config.yaml
num_hidden_layers: 14
norm_place: "pre"
norm_eps: 1e-05
attn_scale: 0.125
init_std_down: 0.0066
learning_rate: 0.00536
beta2: 0.99
warmup_steps: 200
doc_mask: true
train_tokens: 208200000
Each number is 128 + 24 x the weight over the matrix's rms, rounded and kept within 0 to 255. Layers, rows and columns count from 0.

# layer 2 MLP up, 1024x256, rms 0.0736, rows 911-937, columns 128-255
[[ 84 143 101 123 168 137 112 155 121 159  99 146 134 123 134 115 187 138 146 127  92 122 134 131 136  81 102 139 115 113 103 111 118 143 158 117 133 164 134 106 172 138 150 147 127 114 185 131 141 145 129 147 119 112 136 112  68 158 156 143 103 145 126 125 121 144 136 115 108 146 125 157  64 100 122 100 138  94 120 153 118 143 102 151 113 126 131 146 145 130 135 100 118  93 123 131 107 133  70 132 124 113  49 149 139 138 145 161 124 130 149 154 134 143 122 145 119 132 132 122 130 109 109 123 147 100  93 144]
 [115 140 115 134 103 133 129 136 131 152 145 138 162 120 136 138 153  94 113 123 134 116 169 133 111 121 147 152 142 133 110  85 155 166 144 143 128 138 100 108 114 135 133 143 138 128 152 104 140 159 122  89 107 152 109 128  91 101 141 129 141 114 132 102 143  99 127 108  97 140 149 131 119 120 141 124 106  96 116 119 139 179 153  79 105 135 106 123 137 115 117 124 122 147 121 150 147 103 195  99 139 102 106 150 136 152  97 128 121 140 149 114 215  96 143 186 112 165 135 132 128  98 123 121  93  99  96 144]
 [137 124 115 117 119 103 136 147 128 154 105 123 114  98 174 137 106  92 134 125 153 132 154 163 155 149 142 131 115  63  98 110 136 140 121 155 106 114  99 168 131 153 160 117 139 120 144 148 161  89 129 126 136 134 157 114 150 157 130 118 136 126 109 176 133  91 166 103 133 135 123 120 127 170  92  85 145 120 147 141 124 140  90 145 120 115 135 184 102  91 175 102 152 139 126 176 133 159 112 154 120  98 109 140 151 167 102 119  80 102  84 155 128 137 121 126 151 153  98 107 101 171 126 134 143 121 128 127]
 [150 139 147 104 126 148 108 114 152 124 119 117 153 124 141 137 128  88 155 106 138 125 145 125 130 149 116 137 186 114 131 114 151 133 144 127 101 137 157 119 125 143 110 102 119 102 101 127 126 136 144  96 124 113 128 146 139 156 137 173 110 136 138 125 120 137 102 121 116 113 113 129 117 132 121 131 113 111 138 107 164 138 136 145 146 129 144 140 143 113 149 130 135 120 145 138 139 106 140 152 101 107 157 131 132 116 121 125 116 120 125 115 126 118 167 118 104 111 132 128 147 153 121 145 128 168 162 142]
 [135 140 151 147 102  61 136 157 140 133 137 144  94 125  71 140 121 153 112  85 144 129 170 149 128 150 149 160 119 141 145 160 138 133 167 148 158 144 151 124 130 132 119  77 133 151 106 133 147 142 161 102 177 137  70 154 105 133 106 133 141 182 178 114  95 134 148  96 109 167  76 165  93 105 156 139 143 140 110 112 202 129 133  99 149  85 133 139 128 159 144 107 118  82 148 166 115 133 103 160 132 125 154  96 139 110  60 140 124 133 148 181  83 104 131 102 183 180 139 123 106 102 122 151 175 149 147 129]
 [157 134 132 127 106 145 173  92 108 129  74  74 132  99 141 109 120 159 155 154 117 109 137 132 110 134 172 107 126 119 113 149 132 132  72 120 160  94 144 168 119 110 156 122 120 109 151 146 156  91 107 169  93 133 134 157 111 165  97 131 123 118 127 110 115 129 143 133 124 104 122 112 128 140  99 121 135 130 116 136 161 167 123 106  99 137 120 147 145 120 114 144 135 131 149 141 190 155 138  74 179  88 122 149 105 120 142 106 107 102 100 142 119 133 149 133 105 114 123 170 118 122 139 125 141 169 152 129]
 [125 127 146 165  84 108 100 154 115 154 110 111 175 123 121 109 123 162  77 142 104 157  96 130 104 113 121 163 103 143 133 139 101 139 146 124 139 175 168 166  93 120 109 124 124 109 100 106 148  93 117 107 125 141 149 130 122 115 151 127 118  96 121 115 132 136 149 136  80 146 147 109 116  82 149 136 129 155 144 139 114 118 145 120 114 135 135 126 159 161 131 137 158 109 139 121 141  89 114 113 150  96 109 113 105  91 147 132 140  98 125 132 132 112 137 143 110 149 105 143 126 120 152  85 123 128 140 147]
 [102  70 137 183 123 152  91 114 115 115 123 133 148  80 124 110 115 108 128  99 137 132 150 137  98 111 120 184 126  72 139 100 118 112 114 122 110 104 145 111 102 114 127 126 121 159 126 158 161  93 112 122 150 102  97  87  99 141 163  88 120 104 122 102  95 188 145  87  92  95 156 130 112  92 146 207 138  89 138 156 106 105 132 138 108 137 108  63 137 135 114 100 108 127 154 124 136 136 128 151 195 157 120  91 104 175 137 135  73 197 120 121 116 120 127 165  78  77 100 159  82 156 114 129 118 102  88 143]
 [116 118 109 119 132 171  93 113 129 142 151 130 138 122 145 118 115 125 105 152 143  86 126 162 102 106 106 127  96 119 146 120 119 130 164 110 126 143 115  94 114 116 105 140 139 127 155 157 155 132 112 105  94 124 141 148 107 103 171 116 131 113 119 160 125 143 113 136 113 126 100 138 151 138 150 129 153 134 133 174 124 154 161 117 134 102  86  95 125 163 167 149 111 139 160 104 122 137 131 100 129 134 143 132 153 126 122 136 158 112 108 152 119 176 122 109 129 108 126 140 126 112 148 130 110 116 132 105]
 [120 135 119 118 101 154  98 114 118 130  99 163 151 107 120 176 118 124 129 119 132  95 143 152 118 193 151  98 129 109 121 170 120 147 147 143 134 147 130 114 101 177  94 103 143  98 140 147 103 118 140 140 147 145 119 152 161 111  96 103 145 119 139 104 133 156  97 170 122 110 132 135 166 123 134 104 129 165 124 110 127 110 136 131 114 108 126 128 139 157 131 138 103 129  94  89 149  95 116 135 122 147 129 144 139 106 128 136 115  83 154 139 134  91 131 141 164 108  96 117 160 104 128 142 158 128  89 114]
 [135 128  95 126 143 133 138 114 108 112 168 116 118 132 155 137 152 152  97 112 169 129 108  82 116 156 122 125 146 131 113 130 154 163 112 123 142 141 146 115  91 136 150 120  81 132 138 120 107  85 153 140 184 138 147 172 155 135 117 176 135 147 160 129 122 136  95 100 114 134 143 142 119 147 165 117 155  97 160 147 152 106 117 108 133 106 115 122 101  83 131 138 134  96 126 151 164 107 108 160 132 122 132  92 125 153 170 136 102 145 103 134 125 130 139 145 169 115 108 158 125 133 125 177 147  96 120 114]
 [153 133 160 117 105  97 160 121 126 142 157 127  91 156 159 157 133 171 144 111 126 102 173 126 121  87 110 160 139 168 133  74  75 127  93  67 144 101 117  98  97 170 137 154 119 163 112 116  97 201  93 167 144 191  78 106 132 170 106 139 108 138 153  97  93 188  92  70 103 144 134 149  98 119 112 152 163 127 105 122 137 121 140 142 130  93 167 123 111  99 140 111 141 141 127 126 111 147 145 151 108  99 113  75 139 109 120  76 100 100 116 171 150 105 128 184 105 106 116 128 115 104 127  59 122 179 125 144]
 [112 120 147 156 127 142  90 113 125 140 146 129 103 139  99 141 116 111 129 113 165 147 137 147 135 154 143 102 112 124 114 106 146 132 123 120 132 156 124 134 118 151 118 121 121 126 130 129 135 120 125 129 102 112 108 125 159 130 129 165 104 130 126 132  98 129  97  91 108 133 115 142 142 120 181 112 117 122 127 137 150 157 130 112 108 151 112 110 125 112 128 162 146 106 130 126 105 165 139 164 131 122 119 144 102 140 121 104 107 118 103 128 149 107 118 135 114 125 138 136 130 171 154 158 125 165 119 144]
 [ 97  89 152 118 132 127 121  97 100 131 135 151  90 147 111 102  95 147 117 156 132 105 100 177 128 109 116 100  32 161 122 132 141 120 145 141 119 124  77  78  86  95 101 171 157 123  93 108 100 162 139 111 102 176 142 119 155  96 100 137  97  99 161 129 147 122 126 118  96 122 103 162 101 148 132 122  66 147 158 114 135 120 131 118 124 109 128 132 126 143 124 159 175 119 135 109 151 144 112 129 160 120 146 137 145 134 131 166  98 100  96 137 157 138 114  61 146 117 135  94 113 153 157 127 151 169 152 139]
 [114 152 170 122 121 103 123 121 114 132 140 134 116 151 143  81 157 104  96 100 147  94 151 128 109 125 186 127 112 105 120 131 153 139  80 100 101 160 146 110 115 149 192 123 167 124  83 156 105 113  76 124 152 135 107 104 144  81 166 147 134 124 116  84 143 165 141 131  86 133 118 176 138 167 101 111 153 140 102  97 126 131 118 145 124 118 134 161  98 149 126 159 132 125  96 158 142 136  95 159 159 171  87 104 116 109 135 134 106  90 127 109 150 121 112 132 154 133 106 149 114 161 139 142 135  96  94 129]
 [149 137 150 131 117 124 124 110  90 132 129 138 120 175  96 139 141 123  96 113 157 135 144 153 116 121 131 138 140  48 133  86 120 146 116 106 130 146 126 141 128  63 157 107 142 109 148 131 130 128 158 144 105 185  92 118 119  89 155 106 133 125 109 127 105  82 123 117 125 136 100 125 100 139 120 114 151 116 106 161  88 160 127 163 134 137 143 160 104 133 134 168 112 127 114 151 117 135 130 144 140 107 171 144 105  84  84 124 103 114 107 138  80 140 142 116 137 111 149 123 114 102 119 156 144 106 150 117]
 [100 110 159 153 143 120  86 148 126 185 178  85 101 152 133 136 111 117 123 136  88 124 112 138 109 151 124 143 132  89  73 157 128 135 128 128 118 106 145  95 179 120 121 136 141 119 177 141 153 151 139 162 121  77 114  76 129 162 111 129 129 132 115 137  99 120 182 133 105 160 120 154 129 168 110 155  99 117  82 144 133  99 145 124  83 160 100  97 102 152  94 137 118 115 134 127 128 131 107 106 140 129 124 134  90 146 154 186  90 154 108 163 127 162 182 135 162 135  95 125 130 181 153 113 129 140 130 137]
 [102 100 112 199 114 146 109 117 128 111  86 116 135 146 129 117  94  77 120 110  86 145 142 144 157 140 103 160 110 137  93 128 133 104 146 105 113 139 126 120 118 148 157 109 122  95 116 132 140 159 121 152 141  77 126 110 123 101  76 110 138 159 133 133 122 154 149 124 111 127 112 125 122 173  76 145 115 104 162 139 100 109 127 154 129 103 123 145 147 113 119 120 141 120 108 128 123 129  92 124 113 114  91 127 154 102 162 139 129  85 160 132  83 128 107 150 132 115 108 124 144 121 125 122 129 129 140 145]
 [ 90 123 141 135 136 136 148 106 127  87 113  97 132 117 140 130  85  92  90 124 118 123 130 143 121 149 170  92 131  84 138  79 112 143 114 141  90 152 107 202 121 105 121 165 123  80 102 164 114 165 138 115 151 163 131 138 117 135 161 158 120 132 109 168 139 136 116  96 146  88 141  99 164 144 152 133 171 134 110 135 141  85  77 127 107 115 117 131 119 120 160 140 148 122 130  49 101 137 132 152 127 143 152 107 113 131 106 111 142 187 108 171 159 166 137 150 137 142 124 133 122 130  66 112 108 151 120 143]
 [151 119  84  99 169 130 128 144 174 107 145 125 148 130 118 107 144 103 135  89 123 134 142 117 133 150  83 169 148 150 127  68 136 169 129 140 107 133 133 135 143 160 109  92 134 103 169 119 122 144 128 136 128 135 148 127 130 121 135 133  94 117 145 161 122 180 147  83 138 128  84 116 186 139 108 110 114 147 160 112 153 139 147 121 166 124 157 119 126  91 145 158 170 181 147 128 155 154 152 117 132 115 110 110 110 123 125 103 111 105 134 100 154 131 131 138 110 125 120 136 138 126 132 110 149 159 162 136]
 [121  76 112 154 165 131 130 132 132 121 160  81 123 106 144 176 131 145 105 145 156 167  99 151 137 136 162 131  95 117 108 116 153 123 128 137 140 130 129 135 137  99  76 136 120  76 145 104 131 148 142  79 110 165 145 120 190 160 138 150  97 174 199  73 111 141 147 187 112  99 172 131 141 116 158 131 136  93 154 165 103 136 148  99 129 207 130 125 113 122 144 138 167 152 139 130 179 151  73 123 113  83  98 128 156 101 122 127 112 136 120 120 121  96  90 132 139 122 146 145 147 165 128 120 100  93 146 172]
 [144 116 119 159  82 164 133 122 128 132 114 133  97 129 116 141 152 129 134 145 102 135 125 137 124 142 115 142  97 150 101 174 145 114 120 134 139 141 143 142 140 143 130 106 159 114 135 149 136 120 123 113 131 118 116 150 161 119 121 146 167 127 138  97 158 132 142 122 117  89 129 130 125 152 133 147 119 159 125 102  78 119 102  91 149 113 118 101 134 138 117 149 100 168 135 100 122 123 144 124 144 112 147 134 122 120 108  99 124 133 102 127 122 129 141 122 161 135 145 168 108 125 116 133 127 161 135 118]
 [125  85 123 118 115 140 120 152 133 140 132  89 162 170 120 122 118 129 142 115 166  89 129 144 127 105 144 141 144 114 111 111 100 130 161 149 128 133 112 126 123 121 145 136 127  92 130 147 141 117 178 173 126 164 172  97 152 134 117 107 167 124  96 176 126 120 126 123 110 145 115 108  59 112 107 111 105 141 138 138 131  95 133 100 167 117 119 101 112 158 125 114 191 127  98 115 150 122 120 159 153 125 103 140 102 131 128 166 106 132 131 134 128 138 156 119  94 112 104 158 147 124 155 123 119 138 123 117]
 [145 120 111 111 136 127  88 135 101 119 124  92 106 138 173  96 162 148 140 104 146 136  94  79 105 145  96 130 158 169 133 123 179  83 156 116 160 122 101 116 160 148 140 168 126 131 125 123 135  85 154 100 157 125 130 114 135 108 124 118 139 158 107  84  92 127 106 149 117 142 120 132 127 144 114 143 113 142 111  96 118 163 153 143 128 129 155 166  99  68 106 100 153 126 153 128  81 101 121 129 128 127 107 125 133 155 131 167 135 140 108 146 117 122 112 169 106  90 127 123 137 123 138 154 150 112 139 135]
 [158 154 141 143 118 109 113 111 120 174 131 125 109 134 111 130 142 101 113 163 150 152 155 143 120 210  94 135 137 119 121  69 119 139 119 140 137 141 124 152 126 143 165 118 147  98 134 101 123 140  95 120 167 114 114 130 176 124 152 111 142 100 135 166 123 133 149 121 146 163 154 112 143 114 123 121 114 133 125 136 127 113 126 164 120  99 109 108 160 130 123 152 102 171 124  93 115 125  83 150  91 137 110 130 134 102 117 105  99  99 169 124 150 156 147 137 106 139 139 111 164 126 151 101 116 155 126  79]
 [132 107 100 111 135 131 151 100 144 138 180  95 129 128 138 118 129 128 166 115 160 116 125 106 132 115 130 131 147 126 134 121 111 163 147 130 136 120 154 130 125 135 119 125 150 102 111 105 143 169 144 123 143 159 162 130 123 131 100 122 120 137 121 127 138 144 173 131 121 112 149 113 104 151 110  94  81 122 114 143  93 137 139  99 139  98 133 130 150 134 169 129 195 127  92 121 107 160 108 116 135 152 130 160 105 133 140 108  87 148 118 139 124 124 109 147 156 118 120 137 133 121 146 160 117 151 153 151]
 [153 116  90 129 138 134 130 154 108 137 139 123 133 107 120 140 164 113 144 202 110  91 162 148 166 121 131 109 139 156 119 112  87 128  53 102 124 138 133  34 169 106 145 132  78 158 108 147  95 156 113 108 127 129 116 150 165 106 125 109 154 106 129 146 133 119 144 100 127 116  67 164 146  95 139 158 114 128 190 104 111 140 113 157 115 149 155 145  82 140  94 114 100 101  80  62 157 118 178 146  73 104  95 141  96 123 127  90 150 165 136 199 187 175 168 107 140 132 113 131 149 117 131 135 152 108 147  90]]
# layer 2 MLP down (transposed), 1024x256, rms 0.0828, rows 911-937, columns 128-255
[[136 186 134 112 127 137 113 134  90 116 115  83 127 108 104 112  79 118 133 120 137 123 143 168 115 157 123 151 140 112 142  81 120 118 100 163 121 113 102 134 118 142 128 118 130 159 123 177 120 157 122 109 122 132 160 133 187 100 159 153 142 139 150 121 114 129 133 143 175  94 144 151 149 163 162 150 142 132 133 124 180 119 131 114  90 167 110 166  68  90 157 137 104 109 117 132 152 109 155 126 135 148 125 127 124 125 118 117 103 157 145 117 142 123 134 102 120 101 129 163  94 102  96 122 150  77 127 119]
 [141 122 136 175  99 126 142 118 116 127 130 133 129 103 135 147 167 150 116 147 153 118 108 133 162 121 104 107 127 112 122 144 134 167 106 124 182 102 122  98 157 157  74 157 163  92 107 118 103 122 133 184 100 144 128 101 133 126  97 138 158 116  75  88 112 124  97  96 130 138 140 128 121 125 102 125 142  75 129 121 168 157 131 140  77 140 158 111 110 134 158  94 130 147  96  92 111 112 143 147  97 114 157 129 153 140 104 125 116 149 103  99 136 101  94  89 165  94 158 108 142 133 126 146  87  60  77 138]
 [149 107 126 139  81 123 104  98 120 137 143 139 110 150 156 100 147 165  99  79 128 154 161 118 146  66 138 171 101 156 174 120 104  92  66 117 119 155 141  99 146 103 145  85 158 129 157 136 111 144 142 112 121 133 156 148  95 140 127 108 107 139 145 122  73  87 111 121 170 116 110 120 124 102  90 110 156  86  92 107 128 117 153 115  93  98 186 160 143 159 135 100 109 118 112  92 171 127 121 163 168 108 134 165  98 133 148 149 107  99  94  87 122 137 109 142 136 115 143 141 102 123 116 147 124 121 121  69]
 [162 124 125 138 104 123 132 147 131 131 130 104 137 112 157 105 135 130 133 139 114 116 129 142 155 143 115 135 128 131 128 132 121 130 128 134 116  97 114 110 139 140  96 130 127 106 152 144 138  98 126 138 138 136 144 136 101 121 145  93 112 146 144 113 136 129 117 137 124 132 138 144 140 126  90 113 150 141 130 140 144 130 141 123 138 135 138 140 140 147 149 151 125 141 126 127 152 134  98 117 129 149 142 104 131 123 163 104 127 104 137 121 129 101 116 118 119 109 142 115 133 121 108 115 140 102 146 117]
 [129 142 117  92 121 138 119  96 132 150 134 130 121 158 108 150 157 122  83 134 141 112 155 117 115 147 157 132 138  83 120 164 120 131 117 121 119 158 147  41 203  84 148 179 139 106 110 120  86 145 140 141 167 142 114 135 121 114 144 154 185 117 121 121 131 112  98  60 174 158 121 102  87 128  87 135 165  81 118 167 121 203 173 109 173 178 146 122 112 129 157 171 117 128 184 108  98 160  54 148  95  66 102 121 130 131 118 125 131 128 157  95 121 104 120  99 183 165 124 106  88 149  90 160 165 150 146 169]
 [157 112 128 136 125 114 122  87 131 153 140 115 168 135 128 117 100 121 110 143 118  99 128 120 134  90 172 134 147 132 139 154 122 117 128 149 117 125 103 176 134 140 133 170  72 144 112  85  93 136  82 140 115 138  88 128 104 165 125 150 125  73 129 131 107 137 100 114  98 131 135 128 132 131 150 145 141 147 101 129 148 140 149 127 106 138  90 132 158 123 117 109 155 139 158 152 120  98 146 104  97  87 148 101 157 156 110 133 175 139 120  90 127 153 124 132 135  88 156 152  89  86 115  94 156 105  89 131]
 [129 119 109 102 142 137 158 105 128 130 123 143  96 135 155 134 131 116 137 110 114 111 126 122 155 143 132 144 140 111 127 141 135 105  94 154 135 109  80 122 150 108 142 120 138 156 133 138 107 125 159 133 130 136 124 136 128 125 112 125 117 134 134 109 108 120 110 138 160 132 114 153 137 133 136 150 135 138 116 136 161 130 125 130 104 119 119 124 128 149 128 149  98 136 119 129 136 127 129 130 114 126 117 141 138 145 111 135 133 154 163 120 120 131 112  98 133 121 146 113 135 156 138 169 125 141 129 140]
 [ 94  86 178  97 126 144 143 120 147 132 132 121 167 133  84 167 119 112 124 133 145 100  97 163 138 103 131 156 111 170  86 145 182 157 163 107 126 123 104 136  97  65 126  87 151 162  88 133 110 121  92 178 171 198 129  97 190 125 162 122 122 128 141 174 153 135  69 132 129  91 156 150 148 129 156 135 114 158 186 130  81 123 122 129 156 113 132 141  84 118 196  95 140 111 125 174 174 118  91  89 146  90 137 121 118 144  41 115 166 108 127 129 144 129 116 127  97 161 155 158 130 142 146 191 113 110 170 141]
 [101 157 112 109 179 106 170 123 129 116 123 145 125 124 107 131 132 113 163  92 122 134 109 117 116 157 124 141 154 133 131 134 146  95  97 155 133 122 144 120 118 148 147 139 128 115 123 107  98 156 116 136 160 100 171 133 109 126 118 174 134 113 132 112 126 132 115 173 144 132 128 101 100 139 140 152 139 129 112 104 163 149  94 128 133 173 123 149 149 128 134 124 143 108 116 140 142 127  88 159 126 114 134 137  98 134 106 133 128 131 150 133 125 112 139 126 131 167 140 138 169 143 145 102 116 133 118 143]
 [131 138 144 133 112 135 133  94 109 155 115 158 123  71 126 137  89 121 109 159 155 150  93 141 100 145 130 127  68 137 139 165 102 153 136  93 125 134 111  78 108 117 130 149 151 179 144 158 133 144 134 124 144 148 117 103 135 139  99  81 124 118  60 103 170 171 134 167 162 120 129 131 134 102 138 131 123 145  91 120 128 150 119  56 161 110 122 122 149 127 143 100  98 147 138 115 130 138 105 139 149 141 101 147 114 139 105 158 113 103 144 115 145 136 135 135  96 114 109 107 123 125 164 114 143 126 148  74]
 [136 155 143 111 125 125 139 127 147 119 154 148  99 141 132 148 142 156 129 112 148 149 134 146 127 128 145  78 108 120 104 137 138 147 119 135 149 131 115 113 146 129 139 131 111 152  95 170 145 123 135 146  97  83 115 194 111  85 127 104 118 111  75 144 148 115 113 132 128 135 185 125 122 133 125 147 110  85  97 103 134 128 128 123 138 146 148 138 128 127  83 141 157 128 109 120 153 140 107 130 153 131 118 137 152 117 149  55 147 114 133  98 120  99 112 120 103  88 128 134 123 128 130 138 110  96 138 159]
 [145  80 114  86 145 117 111 141 126 113 130 107 200  73 162  94 177 139 180 144  97 143 158 162  88 146 127  95 163 146 117 109 116 117 127 129 159 119 110 141 150 140  78 183 134 156 115 130 133 146 127  93 142 107 110 135 101 162 141 114  67 126 112 158 126 139 114 160 201 217 102 123 111 139 114 137 133 104 218 126  90 128 151 111 159  88 130 123 162 118 137 121 129 173 167 143 127 146 170 156 115  93 160 102 128  57  99 156 139 111  78 106  77 107 154 156  86 124 142 105  90 109 144 139 157 126 129 143]
 [146 118 135 130 127 112 131 128 154 128 130 137 123 162 135 113 117 109 125 100 122 147 128 116 137 122 110 129 134 144 127 129 130 107 130 119 120 125 135 106 147 122 144 131 125 104 117 149 155 124 123 147 135  97 114 138 147 122 146 149 140 121 128 115 128 111 122  84 118 146 140 111 136 145 118 142 155 113  94 144 107 119 119 134 131 126 116 118 134  82 141 118 147  82 150 131 120 136 138 148 114 144 129 168 109 116 112 140 135 131 144 145 124 159 121 127 137 140 111 125 111 127 125 158 135 157 117 103]
 [144 162 127 119 115 140 115 136  85 116 126 112  90 147 148 187 145 108 114  71 128 147  93 135  97 135 143 148 160 155 134 148 121 114 116 141 123 154 116 147 138 134 117 135 148 117 120 140 130 129  80 196 127 102 153  81 126 119 121 147 120 152 139 135 153 159 136 205 173 132 128 127 125 121 163 147 168 152  96 148 116  81 152  98 134 146 115 124 129 145 126  94 141 115 123 125 172 158  94 125 150 109 140 117 167 138 101 102 127 145 136 157 139 175 109 152 159 135 168 141 118 114 115 165 147 142 115 134]
 [142 107 137 137 147  73 118 129  72 124 157 108 143 115 135 154 175 135 125 167  99 144 103 145 132 136 169  89 104  93 141 143 122 117 134  84 118 116 135 118 113 133 126 121 112 147 106 146 110  93 126 111 118 142  98 113 100 126 109 130 115 145 113 146 133 140 159 100 183 116 143 133  94 143 125 132 177  81 142 102 144 150 147 166 159  98 120 134 173 124 116 146 209  83 134 119 155 134  92 105 144 136 111 135 128 126 136 179 140 124 135 128 108 128 149 127 109 110  95 117 140 149 133 106 137 113 133 109]
 [134 117 135 134 127 142 149  91 109 157 108 140 163 123 133 104 139  97 120 128 126 146 120  97 158 109 147 145 103 127 154  65 113 142 137 142 145 154 141 122 148 120 136 140 134  77  86  88 143 111 138 130 140 177 126 123 120 135 129 175 125 150 117 133 116 162 112 122 177 147 143  89 143 127 129 128 153 150 120 163  68 129 108 150 143 137 114 194 157  99 169 134 130 160 132 158  91 152 122 117 106 127 122  95 139 147 124 105 109 115 167 162 129 117 107 118 124 135 124 150 155 131 150 135 105 114 126 133]
 [121 129 110 112  71 115 153 148  94 101 136 128 184 110  98 139 140 166 145 114 162 157 117 160  99 126 106 121 149 182 143 112 110  89 138 129 124 120 114 147 122 161 135 123 138 137 115 115  88 135 133 120 154 176 142 161 113 117 108 129 142 110 166 142 162 171 140 114 134 105 121 134 102  88 155 107 143 122 142 131 151 121 128 119 124 153 163 162 156 144 126  96 125 108 147 122 161 137 127 137 146 102 145 145 152  92 130 147 144  90 138 160 127 150 106 155 103 131 154 130 142 120 114 135 113  81 123 115]
 [153 108 113 171 111 154 144  94 121 120 119 103 144 114 117 111 117 118 119 172 124 133 115 149 121 142 123 152 135 100 106 134 119 110 119 127 153 111 135 107 114 111 143 133  73  93 148 158 117 100 114 121 148 143  93 136 106  96 137 161 123 123 122 131 121 131 140 133 119 109 101 135 125 107 107 121 125  97 146 148  79 112 132 156 147 113 131 118 100  82 112  83 162 133 108 105 113 107 125 130 152 142  83 136 148  94 113 139 139 108 133 150 115 155 134 169 124 152 106  84 166 112 125 134 112 131 120 146]
 [113 167 120 147 180 125 104 134  87  72 118  98 158  94 111 119 157 113 105 107 110  81 124 143 124 142 115 109 183 117 106 107 161 140 138 120 109  88 139 204 138 105 151 132 144  89 119 160 154 149 140 103 104 134 127 136 108 120 129 145 122 137 155 157 130 130 108 122 131 115 150 107 178 121 138 104 108 165 155 147 122 108 158 137 147 169 110 123 175 110 126 106 134  91 113 125 165 117 143 134  93 163 136 132 131 106 119 116 111 160  78 109  34 156 189 122 130 128 153 129 104 177 117 148  88  99 121 140]
 [130 103 131 123 148 120 145 127 115 140 111 149  96 116 108 133  73 110  96 146 126 139 126 131 115 131 133 115 109 122 119 151 141 108 142 118 165 172  95 170 100 124  86 164 115 162 115 117 179 107 121 105 127 146  87 162 130  94 150 195 127 152  98 145 117  82 103 139 112 148 144 151  84 120 138 127  82 135 111 147  90 142 101 167 129 104 176 116 136 123 122 165  89 141 131 110 133 111 106 130 116 130 123 130 154 108 106 151 153 154 134 144 113 127  91 119 157 126 144 122  83 127 164 132 128 132 119 171]
 [ 99 103 158 111 119 144 119 143 127 120 125 191 113 139 139 116  88  95 121 185 124 109 145 138 122  62  93 137 106  97 143 151 116 122 152 107 115 127 101 165 189  86 157  96 142 121 135 107 124 146  90 127 150  92 160  84 147 150  66 153 150 116 120 118 101 145 114 166  94 138  81 135  89 138 128 142 118 160 165 174 134 124  93 134 141 141 148 141 114 125 126 161 108  86 135 123 125 125 197 157 149 171 171 135  70  99 116 110 169 126 103 135 117  83 118  86  95 139 128 105  71 123 113  92 125 125 127 138]
 [136 146 154 103 145 129 122 144 111 124 162  87 119  79  94 154 154 132 143 151 135 130 104 138 112 147 154 114 146 114 129 118 163 145 164 141 133 125 133  62 124 130 165 171 155 124 125  98 130 140 148 136 127 125 123 139 168 142 133 147 143 113 128 121 144  86 174 136 132 128 110 128 135 121 117 118 129 122 129  94 107  95 144  93 114 114 100 115  98 135 125 105 135 172 121 113 121 115 141  96 156 114 135 129 107 105 118 134 125 131 132 136 142 126 102 145 121 136 115 131 131 124 130 136 153 157 149 100]
 [118 150 134 102 141 106 122 140 127 107 163 118 109 124 120 126 120 133 135 145 100 144 170 131 113 123 106 148 106 134 160 119 108 121 119 130 119 138 138 101 142 112 128 159 140 105 132 113 140 138 143 172 118 161 125 114 136 109 121 122 134 137 100 135 134 118 123  77  98 140 112 102 153 130  89 156 112 138  93 103 160 138 138 137 139 154 109 138 139 125  89 140 170 121 114 109 155 155  97 109 148 120 115 122 107 119 145 150 120 113 157 105 125 164 103 126 175 135 169 123  87 117 161 112 117 161 107 121]
 [143 129 132 130 134 130 153 134 138 120 174 202 127 154 120 178 118 144 124 134 168 104 129  97 129 146 112 138 169 146 168 143 138 120 166 103  75 151 136 131 138 116  99 158 163 105 160 146 128  95 126 138 120 163 165 101  83  92 107 147 100 129 113 125 130  76 115 180 112  83 156 129 110 116 103 163 120 111 119 105 103 157 169 139 137  97 153 124 152 109 147  97 130 128 150 108 136 149 130 103 138 124 139 154 105 130 114 135  94 112 102 161 143 149  95  97 139  78 127 142 133  93  80 116  55 123 122  91]
 [131 116  91 111 111 111 141 111 147 134 119 125 145  77 114 143  93 108 159 113 161 118 127 136  95  59 158 145 124 138 119 152 106 114 133 105 173 133  98 125 136 122 149 107 127 174  96 139 130 126 124 111 108 106 151  77 122 104  91 135 108  93 112  92 145 139 134 127  93 151 108 140 111 123 137 139 154  92 134 135 128 154 103  82 139 131 104 126 172 145 123 138 118 124 129 157 130  80 128 129 134  90 118 121  82 124 142 118 144 137 131 146 119 136 123  79 159  92 153 110 140 152 116 163 143 126 129 102]
 [126 125 114 126 121 148 142 104 121 129  93 152 122 156 133 126  74 108 129 138 146  97 144 126 113 152 152 162  99 148 141 146 151 122 110  79  55 162 129 117  95 144 160 147 132 116 148 133 138 117 126 136 148  95 142 154 100 155 117 101 101  88 150  85 148 134 129 108 113  95 122 110 133 159 107 111 138 147 156 153 135 156 136 157 111 124 115 115 147 130 110 135 125 109 133 110 155  84  69 120 157  91  66 135  83 119 145 101 106 128 150 154 136 142 145 114 138 149 127  89 109 122 138 110 108 125 122 153]
 [120 110 157  67  79 126 114 124 129 135 152 159 133 132 124 104 130 134 133 119 176  91  83 145 135  76 134 114 111 143  72 129 100 126 175 100 191 139 115 177 124 128 114  97 116 145  95 119 146 115 169 137 141 111 167 119 109 152 134 119 145 128 148 143 135 130  97 135 136 124 160 134 105 100 113  71 154 134  83 158 150  47 124 118 193 112 151  96  87 105 136 142 106 172 110 136 129 155 196 103 143 140 153  96 135  53 184  80 156  77 136 106 128 145 167 130 102 122 128 126 150 127 121 124 138 148 221 140]]